Part of a small language model's weights: MLP 832 SwiGLU.
Each number is 500 + 40 x the weight over the matrix's rms, rounded and kept within 0 to 999. Layers, rows and columns count from 0. Numbers have three digits each.

# layer 5 MLP down (transposed), 832x320, rms 0.0476, rows 786-831, columns 160-239
509475512548482510535488529456555581609452509476463552492529462479523496558538547472516533538491502513509489496542501426506542483572501483509470474555532508471503457494574501533505556553564517444428479510524522485541510550528489509485471583
435467537497449557447468499453512506502516459473473501563475501452517500514562411562459498467473564523566569479403451482496513533566526462457529463489503490543520492451543530490539440502517542526495553549542609465435453497467512485537509500
507493485499493494498498493490510488506490494507514484494493492512511497508491503492508487515490499480495510492502497512489497497505512488500508494512485489490508502491503503506514504500500505500486501494494499501497502509499488508495492514
528557469504509514403518465474477500519461457522497466509606522419554504476506493414532465466469452457550478527587527507458511579448528496508530509493505474518547540521588426515547548467498395569510512501532541505472504480534515486503511489
459483558439420537493540475478509506524493508490562460474472460508453509505444500474522508491572510483459502472526473488537549514481472531488563471484462504524506495527460492468508519544549501518445541516450540504530493454456573523556480486
535520493573528532454457503514446451466454505479497467539511472484466510493531495534508490466526492530464544525517528545465541501426497513490463501553521533515484471528518525559503543581491498475498488468456555456520531459537503486453512524
535538474522510506538457519528502524526493434581497540442530513546514486544481501435448441455460567476476540507459489514545505555514498502564607494496567424499587482462502511568527496487450452499442525481545473486513512512485480441447533583
539496454493519513618490455485467471528494585470522490550484492511572483492488534540500514518547412475543561536464512526446434542486506512553535558471495577527531456530495580507504524459546471513501440527601532501509416473470443447492510474
517472542471468481490547539479515525506457534555481456464467504497404550557468529475440424448510529462485467557489508549464504541515489498435545481528464479495515530565474547476494483516492434493513467508556530472469546422490452519485504515
537412478544478485496520538405480509586486443470538518477506523452516456583497404495521519460514511432537589504454493480473497564454516517447463491484492466544512422493440475487536465519488516456552541603476504458515470408549490449476523532
465545510490518538477510561441496487443508487459458482572522453461550508533511535481572561423513564464493516545458524518401488495473488571531496552515601413510533446475480470471517572559534458494526486544404559480567488478453540487543505540
483462498545469474509544510450561644503505529447525492561583515496422472470486523565553458505608500487481543472490463505446501478503545498506461508485498517458493492528515505503463463515476521463552572482516512466517495541476470507516498490
493536494506493494492452442441529498470540559517554572516557412508482562527515443532536505497482545516485517499541432477522501459508544499439491373581541524497480543525505480562530492471462517443408540514525502472389461511460499579504529462
508521515567502527520476539465401459486531505470564492466486514507485506519444493478457512375521490487461477477453523536481509559529525529519505545587539559533545508374425526497505467441500493495493495541503516537541475509569536555455521579
442532430567550476459622566421493484531503428474482505533470479538442500513489452453473548504490491542450525496501458551482541498586512514525459492448454522469474499540554445571479504428513504470417429470539517506493470527574548552461564466
496536454536498468513532499437505604523476548529505523454480499476455470459474525485549519512445549463518525496484470508511472455533509554497485445489433590442533507511438572519510531519510540531510511524470525467514522534511573497480473558
524476511490542520436414374436496539444462448554542517442477463507463531562508448475479471540469493517514464489549489547503531452585482518486358535486462485565487533521484395483545458501606531516520464466475442532546550564513526494529526471
535425517516463557543516466561471476543510514493434501542487473557462523527469534434521565540541472447497502498535447519481520550458468500535454563474499486588480535580462503471554494467445467523467508449487496524495545504536531548554506529
564548505473503545554547533480547553461534478539531530514504447481542492524467533477529516533550505480539516488486511469499479539542449499500497513548490502514483546536486434559492561517541487442504507538453453522517481477502435524476450468
483524507514486494488500454472506509594439517473554534530476585455492465514539495537506538565526471523454507496437533559477522468474490526521480485462451528446505438461538501515475583428538474510508485469451586445533479454536488452561466461
552450502489502539513508514471476498403536523541504552512477485485554492461505500465603556450507513494451491552568544573443445550492537492456509430509491588447512482479476496494552441373479491520483498484494463440531472494539517548496455520
589555456541518558479455563466534491524493497447516453440467548513485502578503456451477550540478502456469523483528502442545502470507500553500583552597528473545508523533476482469524514436514517527495484473598469466475507470479525448535442529
519534514443497518451461483446482486481496442546457409493559442493493531456524578484447496437499524459508446591467484535489592594535477522537496473552517532553409568445526568463496464541434499503480509453527504481563523456577541499548462514
496444506454533503509513479493496463472446501497456467503518538459547545454539489495454541484520506521524537497401460457444574480477478478472538507495495407541527542473486544511449454563500500461548442470575480449513441527392478491536460518
489524485488529493423532480491416454506513517490541544483571509410543534511515534518481553487504483484541450487528575552554512464432552493559552500499556471527525414575532465590527478468464502487404536538566535518518532526520446514469457516
498476592518435411478432499508506493521523490520479519525468508487432484465486479482572476492539520592494442489490427485519522542481481505489481545436440599420439526538464524528473581443503467479491503548567468492477527588464488539486539526
370466509500450512482501544481480518475500498474441529515508435546560516539512560451461526499474527445492450398489489484445415509478437542511521451532489472529481510477478573463511536474553500400515529440524474466521478474541498451492493535
527489530586418519498483554513420453488492527498502552542547555453492433478620533472558519517500455548560508541440485561449494502517554484499531564454506420482517449563506561495505490553456443515528524499459511481508442467528555528498577492
399441505391484492481501466548486523534531486509489493425504425461487502393481530518522529483532480415530499517503452525479502456501544529521534507481558484513564354551495535510494538475472500547433491531499469510466520507489554472456421540
459511442471516531488468510508569460514476493543514446491513475520546554502496479463478562488451522513514513453494530397531559436538494433495578505539465542566516456492480439548468529607493522580512463575518415484402520470478534551532481486
553444490487500472515499488551528492581483520525464493517519517398489453494473443548449515415459535470532453406450552551482477443520466495506555460501450496482507498487497478530468568500523498402451445577472501494472494519427491477404401613
574544502539432498427516465552473522488488492519524406457502547456536487508553521501440492468500515516483545600510459526499473589445505526538457485532473476487448496501424456456501521527481460482479534513460553538581466538518466498524513488
474499477509542469496536484446490488506448506467463599546530492555442491534488535592530528521620554537509516457560515480446549536597464495515408533514460546499538512507464469485509516503470423536465457485489508494501507491467524484528515519
478540471475460457475491561442524445510500495500561504481446476516466539501505536494493539487483477470561503477476535472408510607503472489459522464524480458414488545503579479536513495483417575506555531503494425498518610503468532555552486455
504404506422487481508520556485533496571509484502452551506509450487501515504496484474476499511475520472519473500522537542476518506585502544544505482512532469520477485485504455497483494510481493611446566477502476451506479452487503521529498531
514535443551532414543480438538495439526504486501467556563470493439577522506556521489522459518530453517538526555477573537436454483595526515454483521448472566510486473500484460522509429570469496526517534489486480462503443495565499565478500480
494542547567463510536490535423510463540500497507527408507541460523508534454471529490458461551580497571456532506486525482518568499526504550449556495516481482530473538527495501503487530496449475512523487522467559527490533510524541475444483553
516551548459537539527492483551428453561500504487471478493446525506516487555522450475572490509520499463483487475437471464453501528474510452500478528512462486563541457477489542531466535539493502520450435510502519614477522493471482574459485517
533518478452488463488515584455451487468462490458456472434488517449525533558482544480424471480533455469470504448525459538466492497530436375504532472487521452553511510511541516508490528456490581544541451533461524485502506555485446453458502534
444472516497503505445488509515476533557427498509503536511440497629539433544388495491530574498485500448547446533547425508443483477525381506502500512529571468465464534574513505521455459502483487502547514567549528474437423581434509497462523516
476494476427542486480525483433523519637441501479535469477514422461524489508622465506622453533496483497449506478439545484430500605480531509478515468556507602515357481494515556429483532539509517549536484481551522561412470468517510445450485527
507534423464530446471467510496530540494489511447504526482535498503542465497513446489572523507476537483484508488459499562482465497599515640479520515506437500553484372448524491519419567443565469536539486480530528463458485529451496487516404485
492551490504477475467542550480508539503464470462516429507516496475430496576511476514534494492483483470535522494443495465522479485511524506476495486473504487485525525490480471506511514515537493491540526492500550538488470435464523468488476492
539527474495517487464493497494485499537467475482491587504491516419504499522574461552480439489529494562575439477472531454442510450544417475603528492530531442534467517506665482589441462534520558487573505548534423474476557445517374536515439495
538521475511451509529523499505491537475539506472480557490477498519495469476455501475518516537532452448546504463451459473487516535455509520444571504513477495515501518585556488505496559589512535506444507596531508493505534469493505510511427448
490489518440562472495507504530515478533501480509553464498474537505442418431500449453478494546434520573511497527488529547438468474539511577521481466467502554456525513484479474477498569469499501496457429382526471532515518426491463567480490505
# layer 5 MLP gate, 832x320, rms 0.121, rows 787-831, columns 160-239
437470579509501518466542522598508423499554518502559468550526459478524417469549483549408483513410582508504493481509493498497430464473453484454481499492502545550546491517458468549504495547537532554516476509532559494501476372482518530490509498
499500514503484507489491510492512483498512490504498495496498511498510512496487501497511511509502494517499500504504498507486495491494490497502509494498503472482497498495510514499502493499504501511491483496486505506507489492486490500494493500
619517522527455523454483480519508385456495439522528605468536424633489555518500472569483564461560470577537449476521500501533447441530608492487473484453523519498451545493505535561482481509442514476490518494454550499495574405519522507548459473
526537531437502520486532511430503472497512538445455527477586505443507439524493575511511511531428579498514432503542498553474554466554512471499524539482401523473461466515502486464541469432518540483526433592437498428506454509522544565524485489
503530551428439493581499521465535553525469480537518520518513516523512528487510485500526514457503466487488501515491558526578459453527525535533441535505499497540476534533476499484495535448528518484539441514518534504511573553458517518441535512
463424490556496495497579491403540514486523434484448474497508431412549496502515457407456487468502479449466482575474488499541507493455583518594468511465456476534528494474489477509504514521441508462457520531438462467500494482498531512443529510
486559523523461526460508534474575500503494534455493433564530485464481476502538442538581479511536515526522498429512505520517531503485499518549434442539532535591526453461507476523450535547577526446637419534504506486525541522536491508553528519
535486558430442433539453458516521524522547505549566534516483523460527496503565454455567521396473484495480536506525532554505512528511461492537463562527496512505501504453446529523475553484533563471533498554487569470483466515501536557529501522
524508469513481531550521497453544508388458539535575420466535501487580466505549500501530510493621477548529528529494425485502518378561480456479480579549542437564472507539482517381550484516569463389551529522579531473492456503510495497578543473
500526576536529482469433471516535503470484475554373530498568479539516456512558560585495477480462510575432516504467505571564537571479511550459539492559416512444517527561403450501444458396538526528523485574504497508545505533505453536456569490
526519529496571550453521509466525467487461485546499534486503551515490557470531468506460425519455471437539511483501516468533508481508613562510497467497509505487574564476510484511522479561501502498451450535522521482474510481494498494535500449
586528493439508535432495439463566518478546546524510542404515496481516510554515592473505505454406507548519514538454465504469481472510533527491455444514584534531585476579442476527526500469467517492446532555506585495418440479462510501493538553
503476446630513447576477467465596547490470439545384495454468505410426563466475483560494517382555539462598472499452515533448443523475489454469547543521466455496471519501423501429482467515551509463549500502459493473444463503459464487556502568
475516527415478488531421530502534554451497599508589514543550520552561420520474549553531517531547514495550441507496496439497516499434555465470453465488566451498492551476494471537565498511522557467535449522533499518450477471605530519515492476
482457462462552524567489517479495467542534499567504504462455464509541501507500549494528508491541501460476523487502524483503526438481475531475540494527508527451532533508423469446525506480488482523496459455532493453562605496525432499573499517
560547480580462433503542472439547639476530539479507512528566548478489465506546466468507539542496489509528437512490456598533501496535532524508498557512521483448486517514513469585434434405456470520508508485582389497489430531562466452551549458
511461485488487456573561547446441516437432522452521559533536444514534479519572579485473531415524525448531479492466491421515561426523508523543465503528497547492514478542472439528457449524526473437510608444522535454476435448436538520422557494
520537466504490523501438540451486525512445518550495490487494523487458475502499484512417475504510540505535488452546500455501512516508544444512525500490502445469457495595528426517476494469516570480465496496511510478443459430497492483456520500
507471436493514533564504547480514490476537455492480523520536503536421517561446468439540511531471479438521510434494492464511505509496423507475517471573517507515509477484465477495499410600507505498529470558450533519399518443485616471494542478
503450480557513465566447544468500445486544465499489534520515526441609445463452500523520521484463449510489452495513493515522417523459514488503444546547512498530535425541547514517588505460523497508541493472520540548513516506451459564465440535
541482503475540475542489487504518478581573509482540461571505518456590492510500502538504545441510487513538551527447516461458490537524613504489464458462490495519573509542480505478543501478562406538588531578533509516524541538503510583491515521
437465623547501431524490491547469524479541573418515519441481509511512436521560492415471513468494528493446518499470613539527528410461432536545528550566505500535517490513487536505534446542466495494515540442487459529604495486512437548557475481
412530538548461490505517477514520438514545569510540472469502523485472467492571516467441496432497484505521476494619482467504452475450518502503552526553461495538493464420551497424448447466477508476509529483528509466499492469452446468486523491
421441525489502479429430455512474487536573508479388498499581540557544432547477516411464509483527470606483481533448417461451525434509531536464461568528482472405553495511506524533499476540455493545449487485517538532475571514476497450515521545
557484530463506567475581485432543470498418514525460578540514488507445569476492450576494464505507493544454512436552519506451469473508496543512531530457578507539530588514568524541526586534485541512526480532462516513403576476488591415484521503
462434503559547510460466514540512536483495481471522516574493441522456443515515519528446474509459519443522548498470491473507542447468484450471498381500485550464491518505582536492591410513436481455473603439500485517495529557540464497490453468
493488473475463475512512502431499534524518483587395561440489535476513439487509501385457535462458459517484464534592469540550537484467530553586571450504536523480466531539426530494504487543536521483486483487391520479491526579462453547454501456
452462483460516510515465489510501542539466520546469484494599487550433514462480481526526552501496510532440479504489489506500518480534509495552459490494519470513521451514461522525538432430558517474434473471531511479441511397495552542472447495
506433570484494539577553506535547516537530500465394477496481526553547494539553527506511490544408518546591539526428489545469545483468480456510482542526555458530471543554496546505518496575471449480515403446502511480464440453546508514480522521
429576448612496590488514566534555520398475501478515542488502525556567508458529500513426544502505472545463481521446549464452445442420536514544516409534499567526571514502486487424530473535635435429612495511542413550444465435457481525503610534
416548452495491520449452512503486467462568498534442521526490479459414452517546452435528535471505462487476469399550499485521476519456450478464477456496575462555605512565487495469524496485451533491493519475517486466520516462499512525488531543
488444456523551477515513540526487521495493514562489453517514490494498509518488481528498481512471504532499507489509469488449466505477463503461465519479510487550542476505435520458473527628509483537405546479510507461500465534500495575497508531
446550392557457462489439498414483530508525524494487593454445502574459511394474449481466488454510450581428521525505610512477551518571480477436447453480541461535451514485540503508524481454519519525454590482506506485480507437495525427489508466
467493511514563509538510437553504518476505519531478514486561523525521519511442530515493459518575502471526498495540506496475447491557499563525482502594445472521507474509481544497476447526465559453533446470492511471473518511512509456462479482
506507511551501522518464554445589456547546504536414469499477499525523476540528493547454531556497559465464544488521465496441501508485498537502437416511483448486567489496488481456491519545499484511414581450485536524407518495514556521569453470
498496459504538501547519511499489533497541519538503426456448547494499490526517497457540510465507548457568459575479526438519516520551524475516555442509532506536489528525422515444437502565449466434518480461494497462498468510448518518566487456
468531505494542516453502562461471455449532479571546566560507507497483478467545487546502506476541509519535523503500505548491422524543536512516501492506513525493456461460502525526538535526515567527526499486486562456476474431591519504422499558
525461571479484489526514466463498522519500472458541488447466514500561549456551461493510463475478499532402548475484497501494473523505509467500548524446539425515575485479488486525426508519477541505489491427504567509540477507533549521459570436
486550509471527476510503463535577588428585523515498476584476573489585525536449475508526490479432457437478481519472497522553517501461509529495493520515490437482526454518509403424441526563406564529514483563503530477436471510529492423546479486
523488491510525464565450469483543559532437506503474506495542463481509475527432587479500529524493527589460506505451503471467492471514506535450474500607502545591415545522477556543480564550436479500529443504482526470451524438484457503507465561
500561464458481534514474499543472520502480460491514513498547477547477560478558516571460467509475495525429434530566552429496481476550490504510509409524485510463495460494467514482490461494465548482474474544566474487500495455453481603471551522
451516491509556499464514521504501468545479516515496513468477520511446475479423440508544487526561495489455496473465498479528513499503503440531475502526473513493516500489481510492552509513491498532529524513519507518506522465471488527479543497
470479618510491508488538470558540486514527441471541482477461393491525453495471463580487520538511518534530471488574484543442483528432538424463543539519506542512445495547451421474527561480464500526488471508445525518542494488498479550426508505
511517526490542446454476504500535551509509459575484447471479429554536504499488515531433530528494522464521523471514525543506459504564500519472488474494475491519494529500521452412487440456494535489526465468506553511499532441518509471491455481
444456440485491463507506538475571504524554509453477480436602446590489457524505591468485581464549426481473484504505507465500561507560545474531459526465486461408531536578452514435504467493600465490474497479455485513522515529524498477485542493
# layer 5 MLP up, 832x320, rms 0.128, rows 787-831, columns 160-239
507458476410553466518447483483459483502559533563499460455586478511458553522500490510465455461520509453572474508551433504522488576468503581545535466464508551441565496527456471537508570522447499469508490442551469481503471512423469532529492492
507498501489513489503510494487493506507489506511496511505512491504488484515522493497501501505501511494499508495505485505517504497493500508501512491512510499516500510495485492517511500510494500496507520510512503486502507508512497495496502499
415536580564510547535444520513509469532454501575518454456502437521543476584470417515476530500484472520515535506513553549525508504507493550445570519416560547493491518525432555454577601453558519478470508557515509499489495447449478531416443480
521452560534467478477569469483531423482445476511517476526507528521463461504523565555490516525461490526423438488529501405460571477470521420505458494536462493457486522489562490542531518445446503473493470466494507486508532507534462494474510526
452443476476512498483485489481532516558520514576507535496502424492530497453454500508498504560468480462550527487492489503437474505522472532478497503533492484583508443457487477554478500495505554454443567519431457503464505490464546453501527511
467516475409442495493442511517489557450459478506527491495548482528499530506463581562512528467515436453462534520448472430543506436485566459383528498492501487468454473429531468529499522504469533452550452559515522536528465468538478499467432503
500435538514476489488494525483542418493483497423474465524515456568488491397502544505536505491509478473533466477524536415498538553459538513415471538511500551458556406485523419514481508571465518491442475543504499494534496507503519470519511518
541509550447463428539498500531503522570520541504512491537495514456518486488510483515491491492470454500475463501485559497538481529433420506437486486469517524469520507524445509534539517502556480512538550528559534542454479501482458468483552492
466531594502536469463490481476518395537547446485526582512497491561457485546470492451519450513531537478454485505533514527451521517539546547467545471569506484431463562491453443536489564490510482486466505535409470443507562435467523527490474608
545497487564454490454510488544497562504538463564535529504436468548421454478517517461502559538544537481592493454474582480434476513539526510635461551478564513509475487487590454540475547495446465547487523577457491528510540567554385500553491468
508542511456529485441484519488515421455558481448537464503566513485496520523517431463463511526423531519499497516542475515495514520446430445531406557499487455502559483525502510466519520454528526516533467529528473493472504460500503539463562539
586522505383472479447510426434565530428516563505535537372541531479530563542502552523455493404435544496522498564450526494452528564487529498430506362580537503509617482563506475501566500384508559588465556460514540437345420523499481505455624510
502505568577513499518537521459449563546533521478502497458489467445570484475504480526513473494478431500528514507498453496457582461504466518552550521497500511505381454585503564420578548471420508487544493437480446446474504483518453486566463425
621523492552511503498532527534546517555564544504490489509500530475544571449441522508530504534434525475563535457548498536545537492489486495447492492487490478560505520474512533479447475465432482489476470453508566437510476504499481454502516511
465535455529448495535431469510517446434475506533484483528531514465536466501500469486499486436511564503465511513462523457512462523485471592543515509471500466467507477509532461499545541494489506484435482502442550536585460539513479517538467516
490495466489573539544521452517546479430523489504459524546482477429444539535565523560448502454500442486553529522407498528501584507460495527523439492536553485502503427592480491429465456529490547471463501436501479551485493501492537505461489521
393473475499493474492526499503482495506438485520513405539512489462457491495541509490500494509570467503514455482487446538524478574489475498513544457439561563560472431518477591549507548507603499495570514542501533508545527471455551491518503549
502516500485438444494532540451518493478484574561424552470463439479416406523523573471488571528487477489523509503556510556472524540516456532487479510483482524508487500502486477479545513477530528471418516530556567445512516549476457527503501500
452422505542598487458514462505452454585519526482484526561472548336512494527543531483524549533518569562458438439505505487430507492559486567482424513518458462412571531409515462599468496462448521463517471523469485442525523550614446518536524586
433507562511489503547487544493551479553470478475477489492441572509513470516536471482442503521519461503510495515495511456570473461576489434523533529542490541448513448524487504496558514482494530488523544416480467489519509557457507480504494544
483450416517492567473504487534506532471454500550497549514483498542442504483528528520462492537500481449519444497540500492541476439477449479527547526492487533485466519480496496513479516480463570487505501474495498470469518514491444479528500520
501427477448521574484496509419458463466500494467505482494541518509505455430483516559494458571510503494501400547482555471541506504533477470482453509450554449445475534494497442540509527540515511548498553515556489510483519518568502482473460545
463556484456540562507537486513532490598517481509451521491465487540483523512479500491491530511549458494514384510440467560502532480473476541516531460526460545479538524523456526460474496424459494549498477499531500501478528499530486500419460534
434517465476478478514498471523535397424522561491477471488459466508521543468484523511494570423491414443535542411554503530541569439481486467476485580525524500473468500511434479534534480498530462502418544531487400501520539440476433479361534528
495467490527548513482477521523470462548568543558534492486535479486521478558489506509507531470466493535511423563464462525503529507484516496555471560488531481530434453460480539460432496527494477534425486498539487456542419450529461516471462526
498525479571447459454513541533444504567493544455470499510515534445480438524546579496519496459464529544549464508519501547487565562457500517470517499572441593446372479438519573457426551500469522464431514565501454529508487521559500506496412537
488501431501513546532495484463522477501488503518544490569553456454524461461511571504479460498510512477520524481469551511492470470566508493472510499588449478484477489471459534504494430387489502533462513505518535489529537475539487534488490487
406454527503517494430533482457497438488501566508482507492478482458573531459510487564481514492597502503483524526454513530478444437451536517475448468485504454498527482545456511546535508481529541490422398463435474528467496486541536439426539504
429545539463537509476468444493585532539492542501439449472528467527535465475457482437489552514483537442509397494494478389403544467483502599554520439510489504541509456509565494439472492488480458449498509489480508486500504510458468531579482520
559497544557394476532500491603508514540506467427499473539512546471532528453511425610442474562401429493466531502483510451538482498505575511535468456510534439473511491466479563501447509472419522488586477437566545461551413472570544503481551560
467432517518485514563479514480439470545476549466466416504464473518500506543571500536480469473535524432562507529429472545568512511558536574545551557441528540496497498562521476458442524476476493498552489474541494532508487486468499516474490496
503530453441532472558546534512480570489475456553521461459544502599445452515472518472523497498446487495489468537479466472545444500508478500522560523494504442511493520451507500494537474551474403509486486528513502518409525506488448508560479553
498522500556460438508485441454489564512524556522515565394478491547501497495495438500449525438515492541531529495463531564490575470498576514450442457459520498472426441565491512495557468505448512487504537486514523366520499506519514540519530456
513480529515459521497512430448497432485487487481467491436485536431466533461470485481517493442522501525428509524558489493492508481495476564485462479525407474533479529485528507463516557523467532507507507492539459497540523478475533489487506507
494433528479501541571513559464484497484543476485522538458532481485439469442525511491463522461484505481528486475495572430521509544450504490498477466446514553495580546523527551507499555525460517503541542470445452498480551505507455500448498458
540484429496549485578489457492447479486520475497544486484535502456476522500513541513594435468499473483541453475528477478504398527557527470546538521582460483494505493536515429473525495505515497461518532479488474427444470433527536436525524509
513555469505567492490542538449460486461553512510557524549423487500488498484528444503515466503546438488549531501456489486486492555499515472480552513496507501518486462456512507499550535530523561513499562502483537526500471528550496524455499544
545522447442468502557571420444567500451460574549482397563487498508531476523565476567441521471478507497475522494490471512498515580530555501511458452473412451532461503474514435499502445483467460463582473524530506455442532517539458505532602442
535515526460495607505397600501424501542480522462446568499516524448441539531537479486502481528503467437474489534553541567459558448503472513509536492487534515559432506417500564483493525505493567471516527537491465497499510530523540543504423537
494402451487460500502505413533530529598445486561481540476516507497555521481546515520461481539613471432530507558462549538559504481486517467512519463514487515507502511509537599476456469509552527485580622531570573474457486529518507560512501513
502424527482590504583464499505512455494489504533506495588527473496510551565432483456509548541493521532489532536437551502548476524508567484506478481472446511563471451486531459461492518452482458467507464498532480502552510483456533487519456402
509482499508486525496556479504436488503530477553504516447483551486513489513500518540535468489461502535455517492586471516477473522476530505517524477519542516497530499506486501497490522481469554578486476485507463434542573535532459512501474566
533561436436545549512538498465397525503502493517489478505486543474511461469450584513543509484515566525527618480457494458579526515561466571538491522503507492554485515505471452455478508427479474497531504500550525377556454512522493418574525477
532524500510458515553500498552479502431505572510518572543527522486471438562489465575485503523477517491525465476426499519505435531514550488536535575486477511521514557509453483509498569470491463537498500533515554500490484513471509535514512438
475513549433454452544517452511526503438470525586474460485594593563507510549422511508469542440541549548444492477445530491481500550508517526488544482497540519483538488494503589465571542504480550507533532524517457481469503471561518475496583545